config.toml
num_key_value_heads = 2
intermediate_size = 512
vocab_size = 8192
attn_scale = 0.125
init_std_o = 0.00541
learning_rate = 0.00316
weight_decay = 0.054
doc_mask = true
max_steps = 6727
dataset = "wikipedia_en"
Each number is 500 + 25 x the weight over its row's rms, rounded and kept within 0 to 999. Layers, rows and columns count from 0. Numbers have three digits each. The size before them is the row's rms in percent of the matrix's.

# down: layer 8 MLP down (transposed), 512x128, rms 0.142, rows 65-117, columns 0-127
# up: layer 8 MLP up, 512x128, rms 0.156, rows 66-117, columns 0-127
down65 109:516506519466488459468467509496522463487458519469482514496539502475497471535449450475490465505514481528489506509519488493516489468482478511491469471444525460549459542490536493489489492459504495503513518509574523554532494531575489542472506515476517498512494519504525506496511483531480463464512537515529522490515485501520503487514488476489495490528511490522490492483482475499477519520486
up66 099:520519511532542492573465510486516506514528531535501498512541468499469513514494497544528532516510519436468467509498492514496472504531519483491460475454506505501508530538460504472530501499476492491467547465516499490491470506506468520481499477558493553489506496505502490494476461523506518516464512540541519430506508487502502544502493512481495492493522483472497514472496507524479460465508
down66 096:503481525492525501485478536516522483526481528503525537525510461491533468480493466488511446476485571501472552536517464494498538479506476510483487493493519496534511515487517501507525483485491475515475526502538500520492461485502472577481503497489538550518492473496503456492482475518469459454512477495551530510495499503488493488492507520492468531490468443488475498461502510514457482523494
up67 117:515544496500503506499487500504516498487499499506561526497545553497511496438492494486502490555527464462469479494507513476444504468482497502509502516509495471508464510513468512508496505502510465498521468483481524500434512490492509532496514508507538510520477457529480521533427517484515521515493453514560482508493497489445560519490474477515509511516522482475531480533529496522481475480506
down67 123:529475539499504521482477515506475493463508445529466493515450476507508457495448491530512514506510523521482480494470512489502515522471529491519515506506464506514476496484503517489539483455519543497463481538557512526483551579517478537477535535497486512493493524502518497543507465489453522506514483491483501485505468421537495516479527500502505501519496504476469498494497487502492501518459
up68 109:523532466509507506520506511452471508493492485492520511508519538455451506412539518529519488480532485494521494483528526499509520456510475500498523486458478468501563469479452485513507537507492483484505516518496481499503514506543496482490501452498498508480477459501516509542501519500489539487501489498482527468503521540504518482524493516493512450493540424497503516484502539447489502515498
down68 105:468504506530509480508515537509527480523548528504481545497491522524517547476528473545487477511473499487508509486497505514507532480466507495479518512516406467458463510548501476496473469501528479497522472489539484447513489534518497441530475487543534516517500501466513516521523490494516517451513469508505499519519498483512515522515471475496461482485520536522475472462517490512501475503484
up69 107:492480483502454478512504478436563470496503467472486524561490539471451493533525424533524499551506483484505465461500500509502467513501516511452497478461545509505475488498527517509490492513491515541495526516521493473491474500511517500508519475513475500481505481511489516488480528493504504515520432485494512533494496476464505502538497526553516473498522482545505500499500491487504512547485
down69 104:519461518526508495507504473485503456545472502481519532509493518525495457496534468502518535522501511505513530529475504502516485549483516494522484410480492466476486525516480526529500501465502510495484484539492485497551496513536466490513526497505497501476523496473460449494456474497542490506511462515476514576497477474511519497498518533463499500526532482523495507519459520469534486533479
up70 097:477527466482482523488473511469523492508542510443518470506536494510455494538510508502495525484493498498514483558529514471456470469561494481509502489483516535507486459515458482528539520509518463511498495492480500442495486492463481530509478518492516497521491470478473508514478520506495490531524495541512519546546526487439526505465470522524453526503507482532501491503512480481491505551526
down70 109:535520527541474472470484531512501484467503495482492505475520523515477500509456496489541506485480533484452500514462537489463503508497517495497502505498565477531506468494506517523509519468518501508471493461509485490489545542479528540460499522493505509516513519517479477483474463526521498488473504581499480480520498476500491502495461482515442524486545519503493498476518534477472563546473
up71 103:483493526482472514508490498519531469515549508502507542474549498526515482504542498538499518500505461484506490521557525500467497498492465490501463474483481436493480526535468476496516509554507508545473488512493534492513503450472518480483500497513510527504521519482492484490469521463450534478474504516517476548484501507477523487488499500534522452486494512497516485521527466503484429441515
down71 100:490492524491504544512507495493493491475530495550481486511498523458475469501507534484498490485527523473546460481497504466506539448480496507455466481455488482480490516517479502484524537499535476501530537484467511543474534502507528482526584507524431489478456522521490510512531515499499475460494510489497516517522515495494484528524479465480512481526514493528485524508545487532464493467510
up72 094:496555489468521445537492507464501493494475534503500501527535484498487509500509485474466470503548487489494474531492470547498526464499452535506502470492514500479483537501474477539519469506475463444504501504501445512500455447551509494511499480496486479502496483528523587523474509492488467500500498502501504489517525504487487509544508516502529504525548507511517521509530531529526500476480
down72 093:462489510499505529488501539515531508508532473480518477500477520488484469496503492517500522494481516483512457550521472490522480481508552433515489503495474539517487511536512488502509532445554509493541532533506507482524435520503519444499468498535508487484508504486480501487476485512493520470494511514523551524501512506502463500491528501528488511538503468483423492488505476454516480451500
up73 105:511551477511490505535517499526462499477516511499538502502492514476514554447484448504491468505503503456487447518485485496468503507505487493513455498552520504499513497509431529480501507511504479512478463478470462461493516483524509502505518486512497498496524504522473491492504508465523532495515463462515478514514542518492483484512442504488512450484520490543528497494543517571481500497555
down73 099:484478455506518452509503517502506497498529482502481524522470502498477483512480481540490471513508513494509538518514461505479549479493462497544534523509522514529495500485497526480522510391513542521493503469493487515521498525502490474525510506505520467474523507493504470540479486483578517486541474519467521481516505580494500481505535470500462535503481490490494480467496491509498522496500
up74 123:518488458504529512501502498539503473480515504523502504566495496506516495476503473501494492495495513489485529481471508503509534468466528508476435475516515507498462532494555527482522508511469484478498511533510530519529494485493524481515507509495510510515500485539507486538484443500497505465534534513514502459470483494508558569519471513495512528458488468464505534483456466454482442530506
down74 117:525503445514514527484506505477530526507525506503506559481483519514502474492515510490473486498434469491516489500471521463524489501458500481506506551518527506492542459444545470518512483556535528495529534468526496513485471472471480494524501535486494481506506457505522478536523531514498499500472519497542536477463454505466472511482500531498501482473508499537553509496509460497512506494475
up75 087:498542531493470541506497533487472483465535485483547478517486516517497478504481499573497517525500486467542500462508475480483449508534525479478446507495481508522531496478512489499555500507500514491472527481517508513556504507524507496449457506505509502523491495480460485473484483537540495491498516474520516485460504496432466467518481524501489539491505475484513457488519549502513472490504
down75 091:523465539500484500524515430457494557501534503527508516501548468501503473514482534516465541497504524499480514493498491512500444496522490488481511505538528493525460482515513473501459480521489494504547445528477487508488499514502487521549523495506501493526508497491437473537465495480495500479524454455460535494498536538501503503526512495513506479495507512492549480528473521504472476468532
up76 118:534557487503473506555518462461459520474509501495520489481485507512425484478483490506500505502488487470533484482516545505523500468497513508526515496516524524470507486547463483489543523506553463496484501489522496481479515483495510523516475521516475486547484467506464491507470504464494497547514505541497482495491483519504494461495458501494474510507535436512528548489482530470546488535505
down76 115:459488458502510511483503493484472490492479485447501470464524492477476510500502537529470523480478442493519516506529527535499482523474474461531518489483526455468492539519495521488504495537530510537463508514530527514513510471494534495527476511481483505557481548492509507526498478501513492500535521541495519544496534483497489497451488509456462500519554516497524519496449494450456504496516
up77 104:499553477543500460513502502499500525484543491488513535524484512491550539504499488528529509454474509498478508519477483535505507487508497489430488504563505509502504498514408497521491499514505498488481517466497490468476502517491500502496442485547551525487479496519466475478519496499498512449502485505491512470470476489522473508499499520460475513497576511484504489473491500489484495552484
down77 097:461509513503528507492531490529509492505468477476510448497505497525500547487508512466496475509512525483484499546527480514501493525507533475544495510496479478549533512468550494516493460460531531473504541494522482489524457491518449512478464491515475527484480502529473487466458498499472498537499498521542499476527486508469532481436506536509504475504493445528489456479507489479504520509552
up78 096:456474503477504482488450425462490474436508492509537507467526512507480494513504527490521518485529492527506469526528557554511486508468511498485489513481534464517454506523527455511496461512524462514447496460534447494496487497472513495505536487524482542490525512512498545513501530509504471502489493506525505527521468481483517499482485504483530472511523494500532485519517491522514494491548
down78 101:488504493525489495524520509526471498471526484534471485493522536490484479547540465482538483498524518483522511470466482474491528521465501497468488465527454505513488491505486521464541492449483501497488503548513482481490524494513531485527562488491494502528498515518500485507552537469516534503507504465483478493553500519498484520426506511486507490555504522491437498469536526479535493474503
up79 101:504529503523524492520519490523516517497492478438494538489526531486463502526494497554542493511512509519534521539521479490499522501490495492502435507504529465518493516524471521510518523492563485499472466491526532511492486514443523527478505480530489545471472479474459495495503532517498503515498518511521482547487471470429561496488458476487479521507499484519492491476532510477495467485469
down79 095:530492517537527519485487519508511485467507493555486476514485512510520493491466514473475477538491512485505507500490479515537468491503575489531476519545500460479481512481515503473522521493482504440483493477520505491435487517487507464482501484518544479492449481530498482477488468493481465496525512489488512509512553507512506542534459460530496477487525557494523480552532512507523491457509
up80 029:521509494510502493531515478499488500453530496491522505516529530475458506499531495509496513487506499453494486525543497535454494467498544527490471517522520534499495444498460501529513517531531489499463493464483504460457488473505500527478486488548517536481496485507470505534458501520502508524472449496530513480539514509445526550531448518518511500486513458510537473536514524510504452503500
down80 026:505548516537531495516490510522482529488508535455503497487505512471493482491428518492498464513470543508516494473467476541499539440483510463502484530512497535484481512499503518516520514419484465490485523497481509498522528533518529511498484490485507513521473515490522517466509438497517525521534476514521483495503523442467543500509507484491485549512506468516445521492499478484469486509487
up81 091:560487474524509464501499469502455503485481487468529486530485516482446529504506507487549494489495518463439506476492480493492476498518534485501511523527547529503428475482505499503492471510463481530459517478523503492483498516537521548495511475486499491503514518493548539528480489483483533512550481442507485487550488505496513521510499509483475517484504531522530518480473526483516474547531
down81 096:471490562446494521513459509545512479526484487517516511468519498515507481489510526507491522502496462516535497561536508488488492498511554546489480479471480487505534512463501496459442500462512522471485510511494495535505515458501497490511497496534504494499500486480478527537499502515467448448504536499464497482480498510509545522464506502524510514553501499457484466551502485516515469453501
up82 116:510496500520516493511509475526473502492492482518517470496515486459507514510509474496545545506516499461490542529539494518537484506522509517469492524476537447513492469429460477491506494518496519492499507522484525501516487493512468571480483459508522475540508467505482487464530466485463497526505525509508519459533583505486552506493478491477542472510486460515515526507472516495494488525502
down82 116:517495532472491512490527479514510546435498497481481516472531505493518470505450486497513492499476562483533482474452516517518535467435467511493470464489524487449487492506490455504572503492483527499531513491535524493484536517532527534478543493487501493494519497484496506502479518508509520512511477506498530499513519455509496487487479455479515506504502459499500544519518514526438508526479
up83 099:553548485505470446494469449480496487459500522485521500509492471455512503490504486480470477514482497493488461461492536530472539476502498514526466484530549497506479491475492531513483454487493478511524475514479507529490519497532532566515479498505530541496554479501499496504479492494500512499507480444528500483536543499512489501502468479474544486479535478545501492534543488514491473521518
down83 100:481515494545566515478521537482496496523492511495500447520468492462489489483484502475461490479465499493508488499510480526498509511496507487472520535491498502511474461496486533532563529457504513474462513513532526506493535501509479473470489506510494489532460539492466521488544483550506509510520498547498439511496499528472511488484520475510420517493520494480511517479485516509534555526483
up84 093:498532477529458525499496527488509545489500494498504522497533501511537520512502493485499494501480493475506485453513529522438492457491472514496492504529463444511505483461517521507474531514483496518518487504468518506469504462477470502503492495500558522483493482523469467462486508471538488486476406518514472518510535531493565477472487493509495540518513472554518503513504508507454503514481
down84 098:491520459520505491529486529504523485511474498469495511512466499514561500473489531476490489482492500554486467529473533507453504513494455513502494503508477537484536488551476527538506525451517543522481500500501490559476503541473523518466486497443493511479475489484485484470570491552547538472496505472491519521488497449480491489478514502503493517476507489520485459515516476491503501505487
up85 028:518547459492479490500500516510489489511515464489568517515548512517495517516497470493498502507512477458482505493534542510451500500469494535436463500502529518491497507498474485490507501540488466538456499484532525471509507471497503537500477504516523519476496487479459503510432467497484509522502460481534510481504502516482514496499450533558508490476494440498535508515539508505530461482526
down85 028:530476512518547482485487503487442494478495511498485502486507525478475479474493496490502513497527540499519548500489491498542493480506519475524510555480539465451499502488517497498520517437480456501488503484504516526494536558547516504516522531519456485505512535481560522545493514472499475516555545489484509501506491479503474478476506499486518512529506527521428504528497506491488489534532
up86 106:494506496515539512454472522468535479464532499510488479502505489504530507508518470508487509508452518512491523499519473487482484510514528518492453545510535486443509520436493514469483483517460522502501513518475548519497510508487495491474494457510560536509486477497444522486484470506482507476468427498498461459473546504495511508504498488476493458493527498494500497517552499531509524507551
down86 108:517476486493473520503497466498527477473534506510527492472498531477539489507511472469507554511525483466515494515485493488521471534504581491546484489501479550469530493492516475474488487511487560531471500483502515470515470527545490484474530479511464487510482523492499506487463546461502484539495523497483507488509525549499495499481531578476519514534467478484501499505463464492510479486508
up87 085:487529522495503515467500516507497544469501501474528465463514450523507478502487492494474486456476480493476503511543491507493509497490524487530490462486493484522496523474441513511473489515540479468485540494500529501540489509528491549489471482557514471554528475501480525530453481498471521522460495502519505524487535517463497504495472501471495486457521524533528485496554514492506435461519
down87 090:500519450531469454485479482522476457527474522529489536496495503521521499533469519496503496484482537513495534494478500453493482491494516495510497511484505499526525501482482561468506535485488416524459467503497518494513512523495546482463504531477542534510493493517523502438528524520541518503509500529480497492511493492504505535470471491481531495487525453507498484518543487482479477537445
up88 081:517546530472489470475495449490514519517490494502465481492488547480506518473498532474487483516539480478444526542499552490502507485528489512509469484467536492459501491536501492583530523497471493519498493528525489498499489495475464502481462494483465496465534458557463495501520467542503492495525526503542511494521509484500537514499497492489494494508505463465520474449489520510498477503540
down88 087:497484524506505494489489489507473555525457525515505508473484512541549466483511465500462511467481544507482553523474463492489516533509516490471461511529523503525508527468482516493460515412479503491487458498489478516536496504489543488473463506488530512480490527492468481479492524461541492485516511530515503480473527486523484482520566470510479514505500528514452516534505508497509500485473
up89 107:490499531468502486533511503525491479471532512505521499521488529497509528451481469493487480483511490489469504503499497525455505495538492480505454507540508483479447512529459505476469510520521494548494466461453474417491500500526517505509535483522509491503514475549477486471519510499512539531513484458512458509512535523506519476536449497481507461479509504528541481513536505547475482496526
down89 101:504494480488546475518522528512495521485519485515469511528454491475495482509466505493485471505508508494533535535519467513500572473494476505531523511491508478520492502479498510452529507391522537503500506503489490515506492526492494484542496506500503448494523517492503456528497495499571496492535486511439498514502493549485483494510551471479459523509484507517451495485502490501507506483527
up90 104:489520498501515497508494507501478492476492482480470479494518512443514544431475517479492539494502430476484526517526536484510527513507517505514492497532512500479528526447473514488525506493434515482466511523499499495519473514498495524497468437485541493572507467518509529545468447486499494555544502526495478483499543474514485532505486518492529483508503498491484511498486507516513481505527
down90 100:518497520489467507484455455559505474507465480514526514485470500475515505561548479487536491478482522501491500545507503508560528525478539556523480484504494508515493514540528487476466510474501509493478487501515520486503486540475517480525485522495499511506492508485491464463480495455460482467481500498489540512426483503528490505504529509491544517486463513527507499520489445488537466517493
up91 089:461482511524435537510500528509485458500545513494543539505494533486468478526498511567552503517481484456526484467492475466468430504482527469452465525475505479515510510487542516491507534510504506525472537485514495512501504492484497491455498494494538503513494519506501488487522472541552491476432519513506473526505497487484501500521506540524474529492505492477497485492489495487500499468488
down91 094:519495499511513484512514447487523535485508479542531546471518490500531491503525510479478516488504523498501517487496510504481476515526502525513488524505501525498485473481492519518493474467475476500536442515468495513470504407442494517516490493514483518523467498476496481518531520478566526513478461472498518497515513514523508479512542478489518484485506460503432512536528548482509468477551
up92 101:484547481494491553518541472478468491509534496504531493515512517467484531496494459490481528498492470506467460504494471485456454496504526506424474526530502503499566560501519485486461490505542516474509511508514521475522478470488498493513517490466522495506486536525443531495490462534531482491536507494529500490525480480494473507488500494530479493501523474514510458498478537521551526497499
down92 104:511460508520516512472542474482492509450495499487446477487509436528514456519492486488532526496489502514461516514474529549505482510498510497512532449485459507471489482524489519547488507453486493488488466469495491520501555489503500501564501483495468497511457469531548515507475476505490531509488491500498516505509523497544506485484526527466549535550482537494502522528525477478524481503506
up93 096:542484481495483519479525527475530503481474484469516482484530498510445527512511460513516512500486492501471473435499515495484479512477451562490515494534517516522478502504502547462454509515498516523508529449473479476470530505492477505518490487507543505508473486487443517477468521474497512467482428539516466502477504522521481520494482528531498517478540507514501529511507531482535517533509
down93 094:523524478513491459540437456505484465491550463485480521501480469471538479459477548538492522495480513552510483483488509515486533494457476519495491471498484533488523476502471494487456492502533547518504505535531484506545509502534513468518527470518493511484480514486477478525540491512531501480502533475487541481517521446472485497503534476511500477513508490492509545548485492482503494522478
up94 115:506524494503492537486501499478493496484552504480506476531492478515516519529491463495492502516525480498515474506488501527477491502507503479509514473504492515481513491561458494506542463513534514508480517490483567480513521500561456481505518522491463508497476464493483560521433488453532498492482495497495530514486537473512537507492469501519459455530449466531523481497557482502497471490462
down94 108:507505488508519486460501457486500497522503513504488516514498518475535490485463560483454508516524551493511519493479517552506505460507487484484565501513491498520528480517482498492458526497481483482494460467481470468501476491511505524457534494517512473529487516499523527490510544477494477524521527517484479522506492508535529481513481453478510501555480504467520474528551542448486465514439
up95 094:523513534484477534510514529485522511475526484506507495531523550489428534489490454500509514545515462474533518490503504526498497507541535464505474483503529501523516540485490510491490500487518543492474500503549500481507461505507494521531488469482516457497502449501455515540422520513509442507510499496526488497531475465484469503509471540518485478483503479470487490478521539500524531501519
down95 096:504514539509529497503497488495539497520485525507479492510486509528518458484506484487532520518498508480465470496451481489515523494523516490532536482508541531468504510490486538473471516456472504536523420516483517493460460554469514512521484500438478518508507510486507485491463538474484508519514473484492486491464510424506486508530455506484527508507545496525503487544494501507470505521454
up96 115:509496501481487515487498493520468484479516460485501498464495486453555505515545477492478529516516520503517496491497536482500446496452515504502513518501517515498549479486507475493469507520507514493490458489487509501500477467497456507460504492453510457517468547475537496479494484464467513502514462520507494512464465563489475501461495560574526513511508509544517476501528522510541535496483
down96 107:521468490489522488500495522523507535500514544528504498484460458490489478475485521514501511496542488477486518513568506498494475502480496498437511481496526455546496486532476493537500480497513489478489532520522479509492461520453523519503522487519535467471466516464561517471467485511504544556546482505499534537474474495503452477474499479450493490501511518503498499473524543520475523516493
up97 094:492510493475500527493489525475506491517533520492491519521571500510503482501522480511488505475497501480536483486493536489406515507525483499443506460530486493500515507546453486494500489549459505520517522501472531490471511416492527499491484467512538540516530491467457485478460516460479519485474473497495506520520513522473507500481506493548490505500525525513515516508549491478517487511501
down97 097:474495517466537538457488531490526511524532515556463522502467466513504453519520512518500500463494545492512462528512525466481532459448485489491480478478475496527497518549537490532535514541489488516500490530475482511511521500476545467498535507510472480513502510524489478495517488482484462466439463523473501523489471514508511487511543493551465513505488485509526502462499513510513517471485
up98 098:535471502522511487531449487510501479493507494520557503512500494500475497519520504514546519489527535483495487520545492507444487471487495495474477502477515490523445486451532456470482502538521473460473513486502497528489500462552465520482499462534535509498478509466544516514493457499483487487490499491525488498508471518449566529480490508491512518528468490493532486540486490523504442507490
down98 113:482517514517515515468486482501492528531484558531512467474474501520538478499500512507507500521505510548500522518475519498536532479495489526488503501490446512483480467442455504489490489480507469520496487545511477561484502477485529513488509506502485503517530496467465511474554519512524533498500519463517501492494498474501496481466531531457570485509485484547495521468497469499525423484474
up99 110:516511494492505519475465455511465489471496454522476500536544468489541518476500476494452482513479479522519484507477494487486482534520491531490480500520527491453503498498474476491492484520482551511494475497458509524490494497469497504471481468494567513484490538536467515487523480523528493546491466468507486472534549511496512521543503486487464476483566506494521468563510522521481510484532
down99 117:484457527443505540537504465507492473485443495499542489504526506488491539539563477447514497505521501473507466503499492482517479532499602506562502489499468521501517495508547492437485500495504498504499493506495490487532443476495511489520544497481494500477487551474487483501467512487489474498491538492474517501482504541505486509528501498514518484499500524522490473507499473493510502477499
up100 086:490513468515502503512513491522551510533514516493493500487503481493459525508528500499503478492480516498463478488484540502435485450483485480525515476474520537526439471533470521513479478497472428543520496507463485499463524478475523530510510523507504541466507509501496482473467518496502522492468499486563497542509549500512521502475506490487526523542462515544501472524461480478527506526494
down100 087:479537439535490477474494522523469459529474529470468544483474502461529482510494523512483452476493551550465474503504531514478547473542450527476502518473474520485475519504497490518489498466497470503462501489487531491493530467484499512460526494499521539524494518534544494460534482519497494524533516492491452495508482519471496489492533489495486528498520471533474515514519488523500536502510
up101 096:475510513503457475515513452488463521505506487516535500545493486430479466489495462525513496519495492488469501526491490485502478508496498511458483484481530514487504508502497526531546478510507520514482515515514495507528488497554432504524466534496468495471515495488464515503468498575524494511529488502520536497476526516473516503499469547479495456491556486454508453483498543512542490484506
down101 098:489487536511511509530510501477458534487470537525492525451479505480494475484442494475474523528482539536481512516546492491489531502480495491523540501485533556522501503496488522516496495473511483511561481469482501474520472555490522551510492462474475490487547483469504482522485515543466513493501502519502530500485487474461485517524474449545517513481494503500504504505497529482481526473438
up102 102:491526528528478498500485516457499495459543507492523488497528544517480489492473480513487514536514501492507521471501522499510505500493520487485488493546480497535520510486481551498487463494492518511459501489518484475461507517496475523461462489520539527497493446494445501507487486490525473476479490525517465487481501477474569518473440558514469508503528477513490488505529535543502496513582
down102 108:486517495514483464479483535515485510541508500499460510494491472524524478516475501509471510511516513535481506509492470500506530477546477473480528537477507509482508486467505556510506494438521494516480455558504512513489533549482542522455476531472526526466490530506476504523516510503534501502508532496493491506480450427486498511518521504513478516490502542471444459507511476506471479545478
up103 091:514564507507464523537527490538462486515546490476538556510496551476531449476476523513497448532524471494508492519514491489484519467457496487505468506492474476508529510498531477542491558511522481478480497484515508499506507488515499482465511519523497500467484488558490482475520446520536483517515527517534502525500499491478499461514492494483480484502521467486520450459493477502484463477487
down103 097:515447494493497473503487410481508499526474498534484530465485472489540462523458526488477512521521515500488531521526553506479472473491520517541522492525535500482492468473480499482508488440456479527529494521495490544522474473483530498518506523491496528517501499491540461516517495487507535486504488472492507455493546508519500509509493499487553484501498487521493496527493534468556487471537
up104 086:469506523503474505521471443506544459483519496520501516515563508513510472512479463508500515527488444500481490544511487477469513478481478515519471459481489483544514553527493529503486514536520525521510479513513484520484498480467540507533502541483501498493473526495458491520441510484507499510533510556525496517497485475498492469482487492544548505506501515464511456506490484505438492461488
down104 095:551489500512543519488501527486510482479516509511496503537463477487523429488464513530496500487511505463545475481499467430484475469469484494505535515498493467493521515509494497442581490506526504512508491481479485502496512516534508498510539483520486497520511508525531476504541460517505484510502520486464455507517544496525468519520500458515490505498528522510452523491531512557492525468505
up105 083:473554486526507532526502528492497481504553525513481521541481498508476462513505512473538479499519465501512470499492522461481507489502504503491469480493445482517556536494473519512509549510486527494464518521503498532496494466481498533473531520497477506418498470517441495484522535538537514496479515556527471522520504498488497489471473514510491494524494458501484495467504491548516491535514
down105 089:531473515510508522510533480495495532495534486496458536479499502474523491477500480449491496529506527515451523468499479528569501491554498469534545503525551505496434515498512501535493524500494465473503472492491520490485511452483537483529495484495467533520498518521552481443503462498504531518538454503488494475497501486508459515528514491500500517480524520504460506526511514475468524478500
up106 116:501497465526462481485472461466520483482560519482496482501492489470512494489542466498503485477496528496441466519496529493454495509473464516506486479492489461502469477478478500564473460537492540537510532515470502506476507466500492513502521484582477496532515519507477502574486521481495464495481468469505509484521502517498522509514501516498517482495506494524528476531495511546492499492545
down106 116:479510472455479515454484510445513494520515489455480494518511478461545520534552455454504505487464496486488512479514526465503491497458476477517480506495522507496482489502525492510535531563439496481537541526463498474513480521507497462493522515490499525508512520504523522511498505503474500485508478546473473511523545577508510521493505489538460474487481498503527493528493488534514500513513
up107 097:493539498491505512477452523430466520504528482478508457501519492502532544538513470540460513500485531502538475488499555513482518468541484485481495515481520508504515500497490482482526506533494477532504471505499502478543538494494531489544506508488497512502502516487454536527499479498509453480472475489504495501476474521450482484488451517489434483496495496516491487522574499506453500495524
down107 104:505514489536460502483469501484505475520466463473523506505529452508517480509499463474489508536504498468520501479484543468513512516485505487501534481490503505491504482551458515470528466499494522544503460489495525500501578542513493515497574529483536502498521486494473523533501538503516484477505517467442523492490544484485516472502478511499457463504515520511531500495482507497476465565501
up108 097:510500501502503498555510461507533452517551501490500546500492525475465485502479493533512459500556510458448454507527513540467474494516508498478498479499545488503471483540509530512515538494530478520489510431481501500476461494479503517499535519520460532472527490517521492504487495515539494463479503509533482533493512478489538521527485526504495543497504463513498482467484500497550472484531
down108 097:474464498491551494501507492513476497515466528524477542530474483490522515523493519515504507545479503464512478467495475506498477462524535507468515527498454505464541553493508556501466488467518460513517480522507491486475499495451493458494538493513499518491485516514456503485508552481469466549501556467504466525519486497502512476535499477556472489466473501497488493529529512488527534504498
up109 108:498501414520534503491529495493499510534528513423499511475486493507481512495492517517522513508470482522462499492508514514464477458557527481498501517522498523505498480491473503495499513507497454504433516455494536471493505504521482562452452505480563494508507495480491491492510500514485529526509500475507483492482492473527510488492516561502488534480507498514496519482519527474494500572495
down109 108:482454488567481469521478555521507477490491514502489550460518511534489511520498521587533515502482505505497503545486494518480512463507501515497506437509481515513506520512525490455451506475520509514485526482509498535506501456505490510515490530494521505458505535503496492545532517484512496446494522492481517489456448486492488504465492513489513542513480515483460446482490497480519514481487
up110 088:486480463536478488527506536500475519506477500487477494522524516461495550542536477491533483458483468491475536458508503521467455514503493530490505490502503469528495528493516527542466483536537527531500532513490462482510497494466474510470508490513514512471523510522483487463444475506505468473453504514497456514528515556520475509520502521476486531492529503469522490462442493502485528487539
down110 097:494518512482509494499488506544521515542468509503540508496496517497537463465469505459465475500498535506481519505511478496479561452525520510533468518503484492526507496504479532489484536434473468474521545493474523492460492517479523472525494489509507517536473478490513498462483484512472488502512512483540500556480492507470551511490493479534559492511484498490443498524494509483533443470501
up111 100:535488531494516490507496466475465508484509489509490477548509533466501476528479537496500501543530518477509512511538521483518500481478525517458484472502488449488538514461505479470478483525524482571520491525512498489497485497504507516497520493503509514489550451508505503527508493465458454518494500477499505464529519515507479504520475496496479444497539514513535512522472499574435518489544
down111 102:537512497538562465502478528536494513485482520525462484532486516463496529504508502467480467504526477505476549487549461503485506486520493519505505509490509453514483503453502493505517518455517526500515482482489493539496522439537492484523484491503476470506474485517507491456547511507536477512520497519462503508514508524472485503476489442469448505521518509537438519527477503484483547513505
up112 120:507474511484459499499470483496552508464505486510504498553531519499455500481512479461534535534564531463492516459547507537476482470556501533498516457469495494509436485487500474536522486510494507523505514492502470500468489444537498548495538479526506496456521486515491515512509502471488503517509482484508444493526472519506485499484472502500539496467507512512523487528506508470504489483471
down112 127:524503502481481523490575505507517514461481482492504525491506507534472517523498502498446474476495526438495461471483498493483514512505546478505533533494476508479492498521518484517499478464525491504553561439513485515492525509532493494524495524498444510501496503493525524458487551540504533511488450488507457518501478471498512518446541475476473510500535490510475492503504531490510539500491
up113 098:508521516518464520575467509502511515486498525484491504491563539503501516516517496501519523480492524470482430473520492500423489472520471510512500501496511534492509479488541482494500506519529478500513492468497468520510484473508456551499527476493500510493446465520519493495457478453524529537458497489497502506546542524453517504497511494461478523476500454508520483484504515487493506475485
down113 102:466533509519479498490487490468505520509489502569496538477540513512494465497491531525518476512514537552470500512534471515504499491505436507492474513445503512509467459460509487509493483463466520480539528506485492461479465514498508526542512515484499529531458484506524488481525494501511481543507472510509517501466529488463482472507517540519486517530532507520457498508475483567485494465535
up114 087:512464517543446526506556502462536518450492461478537513529518517502465502510490495534519471504484506516515496472538478474471478493503502489490468511526525472514540534471530479499453551503501526491495482460510502501485467490474472528499457503500501478515487499508461475492477484559525494527462493467529488538518500483495494512527499510532472520484484458481500477472505531506562536493495
down114 089:510467516522521484488478436501506473473483507446469502533535499489510469495514446499493514512507478503517474513508547482509490511535496482502511483483563491468495534521480529468480532491522516529531428499485529506494476503495482478505484500498487473517447463489492522539445498507467507482513507498510531510509540539521531492458473494507526480539483491511520476561522508511516500473543
up115 114:496477492490497495493497518508489526489506491471516524465544528512519506529487480534460507504493485503529497490541503482485508519480497496465435527522530472487517520463522502487423479487513519540539479481513555462501479515484490522516464508496526549482506545509488470501485486491505473507479433495571517436492500480448495497523484503465518518521523504503490529504501528474486503464515
down115 112:517507486542489552459517564485521466466510497476528496537445478540499523532503463491507497525522488510547512534466491464498465491489506436464487518528541506450524507520510507473508473546495481492489494538516471450513527468514499457473487482477530489480509468484511501493506487506522479503480526461516519546503516525542469476520516517503500488521504507487515489496501496472542486518500
up116 088:471516489533493521520476520477499425526520520484536517519522513499422491520499514543571524466499492465467501505518526490446484465482506484462475543444492494531527504495519496506482512508496469535471514508522518515500485496488517485450519536473559509483520514516479495495504485518546508512465487485544499529535492468480530495502513528505458501484491487472500478486480495494508494504495
down116 095:501475497534541467544525483490481513509520510497523552459506489469519501510529507506492504497518539489481556498505509512505506497527501513497503499497516490502488482463505529500531517446471468498515507528505482490505497425472462510535490491518485527476475517457509484511515499486535530497493472512511485487499490511498503472490524508503512485495513482497366519534508523514479478463554
up117 102:517493466509507444505481457469518466490520483470524527500472501457490487448486490541554494506521526530458522502522526519474513482492496512495507486486513477505474489503494471506494520503475515561445483536496529490494496510488511535490463471516506524518529484468531550556478487474484506524556501445480505483489512477513510560487502500507489519455510499529485521530488500532517479514538
down117 107:500512514485507527545517503518525510508536485497493477515502520554510540515539508477472517461506449517485525514500509476495478503510540514506481502496478561475539514515477490464511501434543500513486512496487448477533495485498489478488490512499450462462491518507459492479510493516526493517486500577486528492481468488503442495498500521455507503521506523479438513471516469500528498539520